Weights of a small GPT-style language model, trained from scratch on English Wikipedia.
Architecture: LayerNorm before each block, learned and rotary positions, biases, tied embeddings.
Training: a variant of Muon for these matrices, 1963M tokens, 7489 steps.
Each number is 128 + 32 x the weight over its row's rms, rounded and kept within 0 to 255. Layers, rows and columns count from 0. The size above them is the row's rms in percent of the matrix's.

# layer 3 MLP up, 2048x512, rms 0.0798, rows 1588-1601, columns 0-255
size [109 111  92 116  82  70  97  96 104 101  97  98 110 102]
[[126 131 119  89 128 167 141  95 157 132 139 123 184 140 115 166  92 151  78 196  90  86 128 106 148  72 137  72 165  99 135  63 185  83 160 167  91 130 112 121 163 154 125 170  98 133  64 200 171 147 168 129 117 127 148 141 123 135 120 178  88  95 127  73 148 107  92 132 121  78  83  56 124 129 104 141  92  92  89 124 168 112 141 135 113 140 135 142 113 109 129 136  98 128 128 135 137 108 185 119 120 154  97 120  90 112 163  87 128 116 145 130 125 142 194 189  86 150 139 156 133 151  84  94 143 133 218 131 124 125 162 165 162 163 170  88 168  87  95 162 107 143 109 141 115  81 146 180 135 105 157 123 144 170 130 113 104 104 186 132 176 131  93 124 130 118 120 168 160 129  70 129  80 146 154  97 151 165 177  55 162 114 114 185 122 124 200 122 114 105 127 117 123 240 151  89  84 125 142 109 112 108 112 156 107 110  51 150  92 123 181 165 135 156 125 133 163 142 150  97 133 116 132 128 126  87 112 121  99 101 121 151 143 152 107 146 156 181 103 119 113  99 157 124 101 118  81 149 121  78 121 142  82 124 107 140]
 [139  91  48 124 108  84  75 126 134 107  94 184 140  91 110 113 146 131 110  85  94  90 122 161  64 146  79 113 134 138 202 116 164 138 132  71  85 171 175 128 215  79  69  83 171 131  72 115 125 128 137  83 164 147 121 114 111 117 129 152 131 136 139 124  95 145 182  81 128 150 156 117 148 106 126 116 133  97  89 170 135 125 132 175 176 114 126 141 161 140 126 108  92 115 181 112 160 132 102 153 107  75 153  92 179 113 126 127 104 147 198 140  55 148  91 181 113 118 146 130  75 139 159 123 109 166  63 109 101 136 113 125 189 124 149 138 124 131 191 165 155 162 124 150 134 106  81 104  76 147 138 160 118 120 198 135 152 126 119 137 113 176  76 151 137 193 120 115 122 146 168 163 130  94 130 134  95 119 178  97 124 114  95 174 216 118 120 150 134 179  99 155 168 145 130  99  96 124 105 128 146 161 101 150 121  83 154 113 139 124 122  85 200 108 129 185 132 131 120 150 182 145 149 107 102 138 128 156 122 116 133 184 130 144  40 151 150 163 109 144 144 129 110 104 128 105 126 141  80  92 179 138 110 104 112 118]
 [154  91 139 103 168 126 139 147 118 139 126 137 108 149 167  86 150 156  78  82 124 110 105 149 120 147 145 165 115 128 122 114 107 100 134 131 110 116 152  92  61 133 181 148  74 116  93 138 107 143  82 113 144 151 104 175  88 168 114  49 129 171 142 134 165 120 144 179 153  89 120 144 193 127 116 126 118 147 109 141 145 129 100 129 121 158 148 125  89 126  65 163 145  90  80  86 177 158  96 156 150 126  89  87 172 159 134 172 154 168  52 218 148 145 100 194 200 154 182 125 160 128 134 113 205 133 105 151 115 152  57 131 116 129 135 187  78 142 174 109 127  99 155  58 131 134 129 116 148 120 131 100  98 141 159 135 121 146 135  77 131 131 145 104 157 155 174 123  93 166 181 140 141  91 146 125 158  93 191 162 149 128  98 180 110 119 104  55 113 127 122 105 128 169 180  59 100 210 126 104 121 119 141 109 113 160 123 165  99 100 104 168 143 136 160 142 161 140 145 183 150  82 114 157 160  92 169 108 129 162  37 122 125 161 110  48 114 159 132  93 163 119 132 117 114 175 107 157 141 130 118 142 119 128 115 130]
 [ 93 217 144  66 123 108 104 134 146 134  95 113 105  79 169 110  85 162 122  90 122  90 113 130 122 165 112  71 120  93  88 146  88 137 116 142 158 117 109 175  90 137 134 156  57 105 154 196 190  64 119 111 108  97 104 102 179  98 182  87 105 138 142 156 129 122  82 101 168 161 167 166 159 157 107 128 155  78 112 119 131 105 116 166 144 137  91 153 119 103 138  88 132 111 135 108 133 146  66 115 110 149 161 137 149 131 112 111  97 107  98 144 162 112 125 126 124 141 123  95 152 147 194 137 157 113 169 108  82 116 152 113  97 114 116  84 115 130 163  87 153 156 160 139 130 154 110  57 163 126  92 147 177 107 106  94 107 145  96 156 134 135 120  91 201 120 120  87 131 150 126  65 175 196 165 114 177 144 101 172 135 136 160 171 175 105  98  79 135 163 177 103 107 111  87 129  88 121 131 154 147 149 183 120  98 113 170 114 181 183 136 121 116  58  80 108 115 159 166  43 193 117 108  75 173 156 135 142 202 101 133 125  66  92  73 125 194 117 207 142 125  66 150  91  76 101 133 120  93 135 170  83 141  92 102 139]
 [160 141 140 129  92 169 153 102 165 136 146 163 168  99 160 110 148 167  66  99 133  68 174 184 154 134 115  76 114  87 185  83 121 108 125 127  79 102 151 141 141 108 172 152 166 147 106  82  96 135 145 137 104 139 131  99 105  71 154 138 141 142 138  96 104 147 155 105 113 146  86 160 183 156  99  64 139  98 114 108 127 144 126 148 175 112  78 131 138 129 128  88 137 105 147 138 131 184  66 125  75 149  86 122 148 134 101 120 158 137 136 131 140 175 130  68 176 134 192 189 183 158 130 134 146 140 133 151 108 143 102 161 116 140 149 111 131 132  95 126 146 165 155 143 135 107 169  80 169 112 124 150 134 109  53 128  72 146 123  94 137 110 129 124 197 123 129 133 177  87  70 145 159 149 221 100  49 179 123 107 150 139 155 150 125  83 122 115 110 159 118 133  65  47 128 130  55 141 134 160 139 131  72 177 109 163 133 119 119 149 142 126  95 106 131 130 142 113 122 177 103  91  97 173  73 131 126 165  89 149 158 114 129 160 121  64  76 170 139 179 160 144 137 127 181 155 160  92 178 134 116 173 164 129 110 153]
 [ 93 174  79  70  79 164  81 136 205 122 158 158 144 183 146 111 138 141  98  94  85  87 116 160  77 128  90 119 136  87  78 126 115 140 133 126 120 119 108  69 161 139 126 124 112 132 187 116 104 144  55  94 161 134 111 144 151 126 120 114 119 167 134  75 190 105 113 142 157 138 142 102 116 167 153 126 133 153 103 109  86 166 112  90 130 141 146 188  95 101 107 139 110 127 165 156 115 115 152 136  89 124 140 159 104 142 172 108 174 152 146 112 158 138 124 112  92 127 104 178  95 178 161 137 153 122 111 130 151 113 105 122  92 146 152 135 129 170 164 162 180  96 195 168  57 152 171 130 125 130 139 128  97 146  94 109 124 131 100  90 160 169 165 142 132 160 170  99  80  55 124 101 200  86 117 159 151 153 169 176 138 114 113 154  94  64 138  97 131  93 162 130 145 128 193  90 132 105 119  78 157 104 130 106  98 112 170 155 115  74 153 111 151 119 171 152 114 134  76 140 121 131 144  94 182 103 106  87 150 167 137 119 159 123 156  87  69  78 177  79 114 206 198 144 118  99 114 118 118 158 239 154 137 191 197 167]
 [144 139 179 218  95 120 166 131 164  80 117 184 164 106 167 152 162 130 106  92 148 148  66 124 142 143 150 100 183 149 106  86 152  99 112  81 116  72 124 122 165 158  80 195 110 111 110  68 133 145 134 142 110 136 140  92 156 153 115 140  91 181 141 122 177 198  46  83 141 110 166 127  61  75 101 130 154 173  49 155 173 108 118 129 150  89 123 137 158 137  90 123 130 121  60 110  96 158  76 125 110 127  83  81  87 119 221 120 145  99 180 127 109  49 103 127  84 131 109 119 157  82 122 148  96  81 116 186 161 144 111 124 151 153 161  79 143  82 117 106 140 107 184 112 159 142 186 123 151 118 123 116  84 150 103 163 155 148 139 119 127 170  78 185 138 116  90 129 130  67 124  64  94 146 133 175 115 143  59 118 120  56 179 103 120 165 163 104  91 150 192 112 161 144 167 117 120 117 172 139 122 143  71 157 128 179 121 105 131 164 109 180 126 147 142  91 146  93 134 111 141 115 134 126 156  91 148  68 161 115 116 106 179  66  99 136 133 102 147 138 159 104  83 157  58 159 125 118 163  89  87  81 112 115 114  91]
 [159 133  74 156 144 124 101  77 163 127 110 139 121 145  91 158  90  77 137 141 158 167 121 167 144  94 165 114 113 104 179 111 125  89  90 148 142 145 149  76 114 171 144  98 151 136 131 127 189 120  95  93 156 165  88 105  79 181  74  88  62 140 124 144 164 141 148 144 138 138 119 124 100 111 132 109 186 118 120 130 187 145 129 107 143 106 164 103 130 122 152 126 120  91 138  84 189 139 106 104  64  65 158 134  94 125 134 128  75 149  98 187 192 141 113 161 111 123 135 137 128 143 158 152 164 124  69 120 173 117 133 115 157 145 124 176  95 116 161 103 121 104 147 116 131 124 154 101 114 143  92 109 108 175 155 150 155 129 184  83  82  79 155  97 152 148 170  96 101 117 161 125 126  37  88 131 137  98 159 116 127 111  40 118  99  93 133 122 148 100 127 135  84  92  74 158 112 147 167 173  65 156 109 156 109 107 100 146 127  94 147 127 130 163 149 106 141 103 159 104 125 142 175 141  86 139 111  46 112 131  75 156 109 162 114  75 130 126 140 152 148 189 139 136 130 159 123  98 160  82  91 138  89 108 207 123]
 [103 161 164 197 130 145  80  96 126 148  75 139  67 126 168  77 106 170 158 133 139 186  97 113  97 139 158 143 111 109 111 132 193 105 111 178 163 140 127  89 137  90 137 116  50 102 147 170 160 152  96 128 157 148 169 127 103 159 100 123 108 122 128 133 109 133 158 119  99 171 147 132 160 102 164 127 141 118  91  32 143 109 114  88 159 125 152  75  83 168 145 174 152 138 144 153 123 149 165 144 142 117 144 151 209 126 132 132 109 136 138 115 122  82 137 175  83  92  91 150 135  56 155 101 141 161 137 165 145 225 124 104 162 200 136  83 120 210 115 128 127 116 113   4 174 143 141 147 145 132 118 144 152  83 108  82 125  86  96 170 167 170 129 136 108 104 130 105  87  94  97 161 184 127 122  99  94 152  83 172 127 135 109 127 147 204 149 104 182 108 125 120  95  99 162  77 133 167 123  83 114 176  98 131  78 132 126 170 119 155 162 191 122  71 128 173  96 115 122 127 159 152 145  79  96  55 151 125 127 108  86 113 112 173 148 154 151 155  80  76 101  93 107 107  78 100 153 136 102 110 111  60 144 137 104 155]
 [117 117 149 125 129  97  78 129 105  63 120 116 113  62 149 132 142 190 161 153  47 168 135  63 112 133 143 130  72 171 122 149 141 124 186 136 188 113 104 120 109 140 154 158 223 103 136 162 115 179 126 181 110 143 167  79 102 165 119 137 112 170 126 118 112  93  78 120 141 114  94 153  81 139 132  95 126 109 149 182 178 135  94  88 182 145 135 115 112 115 106 106 105 154 126 170 111 196 132 193 154 164 127 122 121   9 136 141 126 110 172  97 147 117 141 124 119 121 138  91 155 108 142  83 107 105 183 195 124 176 154 147 112 161 124 113 105  67 200 131 119  58 120  80 170 143  98 151  82  93  94  99 123 104 228 141 117 161 145 175  64 108 118 104  97  85 106 108 112 149 164 203 116 120 115 142  87 110 111 123  74 109 160 169  80 114 112 131  97  57 102 126 159 116 143 114 156 114 134 169  70 131 133 114 134 129 102  95 130 163 100 164 111 103 154 147 140 128 109 132 129 112 161 119 191 108  85 122 153 163 142 147  91 110 141 166  32 141  90 113 159 131 151 161 116 155 163   7 159 151 137 143  85 112 164  71]
 [129 149 159 185 158 119 113  95 137 100  97 122 183 130 153 126 178 142 125 103 156 132  98 141 169 114 139 112 134 138 116 171 136  90 143  78 177 108 127 145 155 100 179 134 164 187 112 137 138 180 114 108 109  87 187 174 104  91 147 160 147 112 102  98  89  84 186 145 167  91 151 135 109  87 195  94 131 159 127 132  99  73 103 147 115 153 106  44  89 136 147 171 120 126  99 124 133 112 102 142 114 129 102 148 123 105 169 107 161 193 110 183 120 134 190 107 149 166 168  95  98 129 107 137 126 106 106 119 124 140 104 181 166 112 154 136 163 129  80 167 172 101 122 145  81  97 158 115 132 142 186  97 106 126  93 155 151  79 144 123 157  76 172 115 202 102 120 131 185 143 107 107 133 168 150 162 123 114 108  81 113 108 115 134 153 137 121  77  98 107 113 132 139 142 100 114 144 120 172  86 151 130 135  93 124 105 152 152 164  32 136 107 117  93 140 137 121  77 128  83 141 138 138 124 143 113 119 174 122 145  97 189 120 124 128 167 111  87 111 135 136  49  68 168  77 153 143  97  82 178 195 115 121 139 144 148]
 [185 148 200 132 170 189 125 109 142 140 143 155 141 176 109 214 137 149 141 114 112 174 159 113 184 106 156  62 138  81 179 109  95 115 140 113  85 122 138  91 107 112 128 144 129  98 145 102 144 136 163 158  93 112 192  75 112 133 131 104 121 162 154 136 142 160 133 104 167 190  83 130 132 135 111 107  85  30 146 180 145 154  93 116 138 110 149 132 143 119 177 160 128 145 160 145 195  87 103 100 139 130  85 131 143 117 136 157  55 128 215 122 140 141  92  99  95 158 171 117 125 101  97  94 142  95 150 170 152 206 108 133 164 111 117 105 173  94  97 121 125  72 130 185 129 153 235 130 101 105 173  98 108 128 132 129  97 181 179 139 145 140 153 140 157  69  95 143  91  89 166 197  85 134 163 116  80 140  71 169 120 133  93 113  78  95 132 141  87 147 132 143  96 123 125 125 141 146 156  89 168 142  65 120 119 174 105 136 144 170 121 152 109 150 112 134  75 116  60 127 144 111 116  88  92 117  95 120 113 162 118  99 103 145 116 148  60 153 121 107 164 173 151 106 139 170 146 108 206 112  85 129 168 103 119 110]
 [ 65  85 106 158 151 176 114 140 113 120 143 164 155  94 121  89  86 117 153 227 192 184 168 162  71 142 131 154 175  81  89 155 134 155  90 115 122 199 113 125  69 104 116  47 142  90  86 161 178 133 168 162 132 120 171 157  97 238 146 127 138 107 114 123 137 109 119 113 126 112  87  96  63 107 120 127 146 114  94 178  91  81 110 115  68 130 115  75 144 160 192  98 161 134 154 123 148 108 133 135 141 137 147 150 133 102 120 165 149 159 135 120 168 176  87  94 110 115 136  68 182  99 139 111 134 192 148 125 195 181 179 136 123 111 193  80 157  98 129 115 102 140 105  91 122 136  83 158 111 143 112  71 106 107 137 108 112 124 136  90 118 155 174 118 127 101 145 145 147 112 147 220 111 111  48 137  94  76 147 154 126 145 135 116 100 156 112 138 156 146 126 105 173 188 101 106 184  97  74  96 130  93  67 103 165 143  77  91 165 156 132 146  98 182 108  94 110 138  84 118 101 139 157 132 170 136  55 138 162 117 176 126 130 155 136 182 119 128 116 153 170 127  82 150 117 163 150 145 184  95 135 111 138  71 131 117]
 [ 78 137 128 140 133 161 190 189 133 201 129 140  99 159  88 175 110 185  89  79 129 103 144 139 151  85 132 119 141 153 107 107 113 158 151  89 110  80 228 167 152 145 101  82 141 187 122 122 153 163 133 154 146 162 163 104 119 104 157 149 110 152 137 108 153 144  77 153 147 143  70  68 165 131 173 166 167 165  94 123 119 141 149 194 110 126 181 102  70 128  48 138 196 155 106 208 109 142 132 121 116  88 105 137 143 163 140 129  75 157 148 150 126 112 111  70  60 159 134 132 101 116 182 142 131 123 122 110 146 171 135 127 119 165 158 123  52 180 138 155  78  99  93 132 110 135 120 146 148 170  78 167  87 141 109 211 133 116  99 105  92 112 147 121 105 146 117 139 168  98 146 173 133  99 116 114 137 204 107  79 126 124 105 129 107  97  98 121 135 148 161 143 161 139 131 155 106 103 149 122  80 147 171 139 138 133 131  57 100 142  89 113 127 135  97 128 102 149  98 122 187  84  64 172  94  66 149 166 182 125  96 127  91  84 134 142  63 106 114  62  89 138  98 108  74  73  94 222  86 102 100 102 238 108 157  94]]
# layer 3 MLP down (transposed), 2048x512, rms 0.0818, rows 1588-1600, columns 0-255
size [107 105  97 109  82  68  97  96 107 101  97  99 116]
[[114  86 128  74  97 139 154 158 147 151 121 138 127 121 123 189 125 183  35  75  98  74  64  90 129 144 128 145 176 144 163  88 107 114 136 120 149 150  99  93 119 135 130 114  96 123 119 111  94  67 106 119 135 127 141 122 142  56 134  97 213 121 182 107 177 199 168  74  42 126 171 120 170 113 153 110 123 117 174 168 149 110 138 168 120 117 130 126 191  97  67 118 131 170 135 118 183 158 120 170  92  90 111 138 135  85 122 173 142 124 202 156 104  88  89 181 187 172 106 138 106 110 127 133 117  95 122 136 150 172 137 102 152  82 135 166 156  68  86 152 125 118 110 133 145 155 134 111 148 131 116 159 103 133 111  98 153 115 141 133 120 116 103  90 171 137 164 118 115 144 142 128 153 158 102 130 174 127 149 139 123  86 119 117  71 134 134  77 171 140 151 144  82 160 124  85  99 141 127  77 102 190 122 135 148 184 124 143 185 115 133  56  94 159 146 131  80 154 130 170 123 154 152 156  93 162 163  80 153  87  68 151 162  99 114 134 151 165 116 174 192 157 105 103 126 139 101  78 180 129  88 123  85 140 106  91]
 [125 137 170 109 111 118 110 134 151 128 158 119 106 143 118 161 158 124 125 162  84 192 128 161 166 104 132 120  85 155 100 148 132 183 101 143  73 119  95 129 111  84  98 139 116 141 110  92 168 122  93  88  85 146 126 121 161 106 145 171 137 100 167 147 154 138 113 127 120 167 145 117  95 131 134 110 139 133 132  94 138 164 126 107 128 161 150 118 110 126 177 123 141  65  81 131 132 159 136  65  84 175 117 105  65  88 145 111 143 118  91 112 149  92 114 182 116 156 103 203 124 100  99 139 184 145 150 116 102 102  88 120 128 163 128 104  92  97  79 136 159  68  50 139 142 181 144 115  85  99 147 146 163  98 126 134 112 130 106 101 141 149 153 138 132 161 129  84  67 170 187 119 119 141  75 130 120 131 153 161 131  69 141 121 169 180  99 115  38 196 127 138 138 123 156 128 128 131 153 137 130 153 179 105 145 176 149 135 200 140  97 122 119  91 128 134 135 174 111 145 156  66 118  78 111 157 151  77 110 139 169 108 159 150  80 174 110  86 164 122 116 170  89 122 186 142 166  90  99 155 126 167 145  73 147  95]
 [ 62 184 152  96  87  96 148 121 123 117 106 121 108 134 119 146 126 100 142 122 141 140 139 178 129  88 108 164 149 145 152 116 168 159 110 144 122 127 122  69 106 156 123 105 134 116 146 128  98 131 142 139 123  49 136 154 123  36 167 168 163 134 125 136  89 142 119 104 110  64 122 101 103 149 116 123 129 128 129  97  92 176 151 127 124 119 166 145 147 152 147 115 138 146 120 128  67 126 109 119 142 112 161 114 197 100  76 120 132 115 111 120  68 162 138 114  56 136 139 131  88 162 165 138 104  90 154 135  99 133 148 135 185 104 139 179 118 149  75 110 180 130 100 155 139 101  99 144 120 130 117 175 150 118 109 120 121 142 101 103 142  98 110 109 120  99 133  86 123 113  92 112 200 147 150 131  95 122 105 205 126 118 106 101 195 174  52 145 137 151 161  98 171  97 119 147 180 101  96 151 163 144  93 150 178 126 110 130 174 117 111  42  68 118 113 116  77 135 102  85 160 154  96  44 192  91 106 156 149 132 182 117 143 117  66 155 140 104 135 138 121  95 163 117  96 116 174  76 150 110 168 106  99 175 100 112]
 [109 102 116 142 144 140  85 152 153 161  76  96  98 125 129 124 136  88  96 142 135  88 139 117 137 114 136  99 176 139 111 174 136 156 149 160 134 148 158  76 190 135  99 154 103 177 124 162 149 133  76 153 162 111 108 105 103 136 161 137 135 143 166 155  77 167 124 137 146  84 136 120 150 120 162 184 147 119 143 116 174 147 113 156 133 167 149  68 157 105 159 151 126 134 157 118 100 105 142  78 164 115 130 132 105 175  77 117 108  28 111 137 117 151 150 100 102 131  95 181 137 142  99  99  87 114 164 100 155 152 110  97  89  62 156 168 200 120 102 159 169 108 135 110 134  93 134  91 111 159  72 167 183 165 188 135  84  93 149 127 113  70 126 122 173 115 121 170  96 132 130 123 140 186 193 121  62 156 138 136 119  79 124 141 126 133  82  64 125 126 132  56 107 162  37 107  83 117  86  86 162 158 184 120 139  84 171 110 160 142 155 147  51 166 151 110 156 192  87  68 140 123 154 152  88 157 166 188 134  36  94 138 173 146 155  87 152 153 139 117 108 155 171 108 147 140 113 150 127 171 116 143  93 147 105  87]
 [ 98 132 158  62 142 174 158 131 132 161 148 132 172 165 120 152 159  85 139 124 122 152 138  96 163 105 117 139 238 175 100 154 120 161 107 184 117 151 110  60 122 116  73 116 133 143 143 197  79 123  87 169 182 132 105 139 153 102 104  86 114 140 159 116 118 142 143 145 122  92 137 151 108 144  95  99  89 119 128  89  91 184 156 102 137 140 173 129  89 115 116 135 114  96 127 113  61 162 194 169 161 139  72  81 127  78  77 106 167 103 143 135 144 138 100 151  95 113 134 176 144 132  91 103 121 137 133  90 116 110  85 123 172 106  76 127 105 103 134 100  88 130  72 173 135  85  86 163 160 162 152  92 170 133 123 148 107 118 145 144 107 109  85 129 118 107  49 171 117 136  87  52 134 182  41 128 144 135 123 137 134 110 149 127  52 125 108 149  99 164 143 143 183 167  83 150 130  77 158 107 113 114 156  58 113 137 158  98 116 163  91 167 155  75 128 123 120 125 135 174 104 123 179 109 105 121  75 100 158 149 134 130 104 146 144 122  91 134 192 120 117  85 132 112 140 150 115 130  65 179  46 178 137 106 103 101]
 [150  98 138 169 123  62 182  89  92  84 142 153  67 133 110  68 105 105 168  98 106 133 156 149 111  84 138 192 146  91 183 163  99 154 128 109 116 110 152 106 136 111  84 146 134 175 101  91 126  66 159 157  88 171 134 123 124 149  92 106 152  95  82 132  86 148 115 101 154 184 122 146 104  98  81 156 151 135  85 147 127  82 153  92 136  94 162  91 199 131 133 115 128 123 103 134  56 107 118 141  85 110 117 106 137 125  63 177 119 150 124  96  90 121  96  98 110 128 147  90 170  87 153 106  90 135 156 171 102 142 157 118 147  74 134 151 124 119 137  97 163 109 120  37 138  74  88 168 182  86 135 152  70 136 112  91 158 106 122 196 105  74  59 138 105  81  51 150 165 142  96 161 116 156  79 125 124 121 142 153 194 148 112 163 117 139 178  92 175 128 115 111 113 141  53 145 136 137 142  90 139 101 117 144 161  79 131  89  77 190 106 182  87  99 135 192 134 125 179 103 148 103 100 152 102 150 165 113  92 149 109 169  89 198 192 161 174 161 145 124 111  55 109 119 100 168  80 105 103 172  74  80 137 159 167 166]
 [158 119 119  82 146  96 124 136 133 148 138  93 165 171  89 134 126 185 189  68 104 134 140 121 172 130  87 162 171 157 192 165 128 160 146  98  96 171 130 141 133  83 138  75 143 174 135 147 119 117 116 107 171 182 117 139 164 141 152 117 119 145 202 123 110 143 162 152 138 101 133 115 149 108 143 125  89  90 155 140 137  91 141 112 107 164  92 156 111  73 136 114  79 146 165 193 129 164 177 158 107 216 107 112 111 140 105 108 126 156 145 179 125 180 117 146 218 149 140 114 120 142  99 107 134 100 104 138 132 129 128  89 148 107  55 135 101 104 111 131 124 142  96 113 155 118 121 120  84 141 160  97 103 104  92 162 122 156 149  86 154 164 104  97  89  92 134 120 140 152 158  97  89 129 128  91 127 159 137 159 182 140 159 175 104 147  84 130 130 138 144  81 105 166 161 128 103 123 123 157  99 103 123 124 175 102 140 136 190 102 141  64  84 113  92 113 117 144 132 109 141 111 108  92 100 187  46  93 171 122 170 153 155 145 186 128  93 120  84  87 126 125  80  93 153 123  55 113  93 115 157 141 158 181 149 112]
 [131 122 144 119  93  77 171 131  25 130 151 126 119 129 131 128 106 119  93  92 143 114 132 122 149 156 132 114 109  85 113 150  60 183 139 118 115 103 128 141 159 101 118 155  98 110 115 148  85 107 112 137  88  92 172 131 113 103 172 102 107 120 158 146 119 103  85 122 141 111 101 146 116 170 143 136  88  79 126 106  60 149 137 116 134 105  41 128  90 155  83 112 131 146 132  89 111 187 108 167 136 171 112 110 130 129  99 112 119 123 128 107 104  97 133 113 173 137  97  91 131 149 118  91  85 157 140 144 103 152 139 101  43 160 180 136 197 126 126 124  94 129 120 160 127 110 119 147 145 108  90 111 123 140 117  98 146  97  62 104 140 121 127  97  63 121 143 165 142 141 117 204 162 146 153 134 156 163  96 104  95 113 193 106 100 180 123 219 113 152 146 118 156 195 121 129 162  95 114 133 152  64  78 107 131 114  68 181 139 118 160 124 129 174 113 197 223 130 108 121 161 137 118  87 105 138 148 187 146 158 153 132 151 153 102  90  78 189 109  95 109  87 148 169 133 109 126 172 116 136 166 100 140 169 142 143]
 [151 100 140 137 167  91 114  54 104 120 183 112  94 142 149  68 173 183  88 137  97  90 118 136 120 201 124 104 127 124 129 119  66 155  96 148 119 156 122 125  52 131 180 146 108  95 105 180 193 150  87 128 111 220 132 114 136 148  68 145 114  83 148 130  91 175 131 115 132 188 150 118 177 140 145 173 149 135 213  98 129  62 110  87 173 201  91 163 138  87 159 127 168  97 121 165 120  96 138 130 118  59 139 146  63 196 152 107  89 146  88 131 150 176 121 154 174 133 135 157  90  97 109  94 191 164 132 130 134 114 125 161  93 110 108 160  60 114 122 113 121 166 126 123 157 117 123 136 159 119 139 160 112 141 126  83 116  99 120 143  95 141 172 166 125 124 127 151 102 114 118 130 193 132 199 130 115 123 175 139 139 137 124 124 104  99 135  79  98 135  78  73 168 155 120 172 120 106 119 151 126 124  93 183 122 121 169 133 136 118 153 131 111  24  59 125 157 154 110 168 162 118 130 176  78 107 105 180 212 103  97  99 125  81 123 136 130 123  95 163 191 136  91 119  99  78 126 142 141 133 156 106  79 166 153 158]
 [ 96 164 102 121 138 145 158 177 170 147 114 165 130 137 150 161  58 185 144 100 119 140 140 125 136  74  84 156 135 136 127  79 144 124 147 101  87 168 117 179 140 170 143 117 101 107 112  98 206 133 148  99  68  71 146 120 116  91 122 112 129 112 123 107 133 146  75 136 156 116 105 178 146  98 124 159 111  81 153  64  83 149 133 184 124 137  63 116 130 130 110 132  70 150 162  40 104 144 153  64 134 106 101 107 116 185 143 162 136 102 118 155 163 145 163  80 164 135  51 161  90 147 190 148 159 134 166 107 133 153 139 155  85  91  67 191 147 145 116 181 173  56 164 136 111 163 130 157 147 149 146 121  90 171  51 103 166  97 143 102 136 114 118 123 175 148 131  69 158 135 142 165 119 150 200 148 193 147 135  96 123 106 167 131 144 164 171  53 145 197 149  99 116  92  97 141 110 129 141 111 180 109 116 159 134 105 180 120 140 120 134 115 118 151 184 116 109 105 177  95  94 144 116  78  90 159 136 161 116 117 103 106 146 182 113 174 164 120 143 144 109  65 169 154 137  98 122 116 170  99  86 154 136 124 173 166]
 [ 72 102 114 110 134 184 121 135 173 116  98 117  81 158 117  99  81 156 164 146 130  86 131 115 120 138  83 170 145 112 156 121  67  63  84  78 107 172 111 110 112 153 127  87  67  92 119  93 117 121 134 172 160  56 130 152 120 122  67 117 105 152 163 156 129 204 114  90 103 151 113  90 130 147  85 137 133  91 115 142 152 156 153 142 187  95 141 134 122 155 147 123 109 167 169 161  90 172 102 128 158 132 131 160 133 139 134 131  94 124 105 105 114 127 117 105  87 126 148 148 189 128 135  97 183 173 132 138 107  99 131  80 133 108 168 117 138 133 126 115  25 112 141  83 132 140  95 148 149 122 163 112 156 109 160 100 102 174 144 156  91 156 102 109  61 112 178 109 155 134 197 104 144 103 164  97 147 112 142 184 113 162 201  86 126 121 153 138 172 113 111 103 209 111 165 156  81 182 155 121 162 158 128 114 132  94 107 143 140 189 202 115 193 172 153 144 150 204 156 148 157  72 112 101  96 129  83 135 102 136 186  92  99 124 151  69 140  96 115 117 155 121 174  72 159 162 124 156 137  78 116 135 118  80 117 148]
 [135 120 123 170  59  94 112 141 119 127  91  98 116  90 121 126 199 146 114 106 124 142  60 153 122 159 148 175 167 132 170 125 152 138 131 155 139 146 105 127 106 117 149  80 126 116 128 137 115  81  75 143 130 142 139 117 129 138 170 210 103 183  86 100  95 114 153 124  58 120 127 114 128 147 132  90 130 164 162 123 127  83 148 142 149 157  91  95 119 134 170 155 107 115 139  79 166 131 141 143 147 155 128 150 155  95 123 136 118 143 115 134 126 138 141 185 133 120 111 107 151  92 162 124 164 116 102 113 114  67 174  51 122 165 136 103  93 172 165 150  72 161 138  99 120  88 125 153 143 101  74 109 134 147 160  96 140 148  97  63 132 164 135 202  74  93 188 109 191 184 135 111 134 186 123 136 155 200 107 124 124 117 181  75  82 152 126 128 134 154  84 111 156 121 124  84 106 138 102 111 133 133 156 124 174 101 122  28 155  55  78  66 107 194 188 124 120  60 123  94 104 160 180 146 154 151 118  95  97 172 144 155 199 106 173  98 107 140 116 156 157 146 109 115 121 158 106 148  88 103 163 156  66  56 116 120]
 [160  69  74 194 135 122 185 163 165 173 103 102 137 130 110 169 112 161 108 143 115 133 140 208 157 120 113 146  94 141  99 105 140  81 129 131 132 129 122  71 130 161  82  79  86 143 131 146 135  81 152 135  59 153 123 138 164 178 114 132 124 100 153 146 182 101 137 135  99 103  99 149  99  59 144 129 183 141 130  97 129 115  53  97 126 104  29 134 142 135 119 171  81 150 122 124 127  91 131 179 124 160 163 125 165 144  61 177 167 160 111 135 119 110 117 127 144 109  81 108 150 144 189 125 147 160 144 130 157 154 134 153 105 161 155 148 130 161 164 122  96 112  99 121 135 128 106  94  88 129  96  71 163 139  72 146  95 116 152 147 126 121 123 155 178 136 168 172 148 138 171 130  89 164 148  81 114 111 185 126  93 160  99 123 172 139 135 155 192 122 142 135 176 228 147 129 197  81 105 118 115  57 139 139 139 194  77 155 158 131 187 133 110 169 130 106  73 137  92 170 103 136 142  95  97 101  60  90  74 121 160 140 125 158 155 173 145 131  89 148 126 119 113  87 128 132 110 186 168  80 162 106 150 129  69 151]]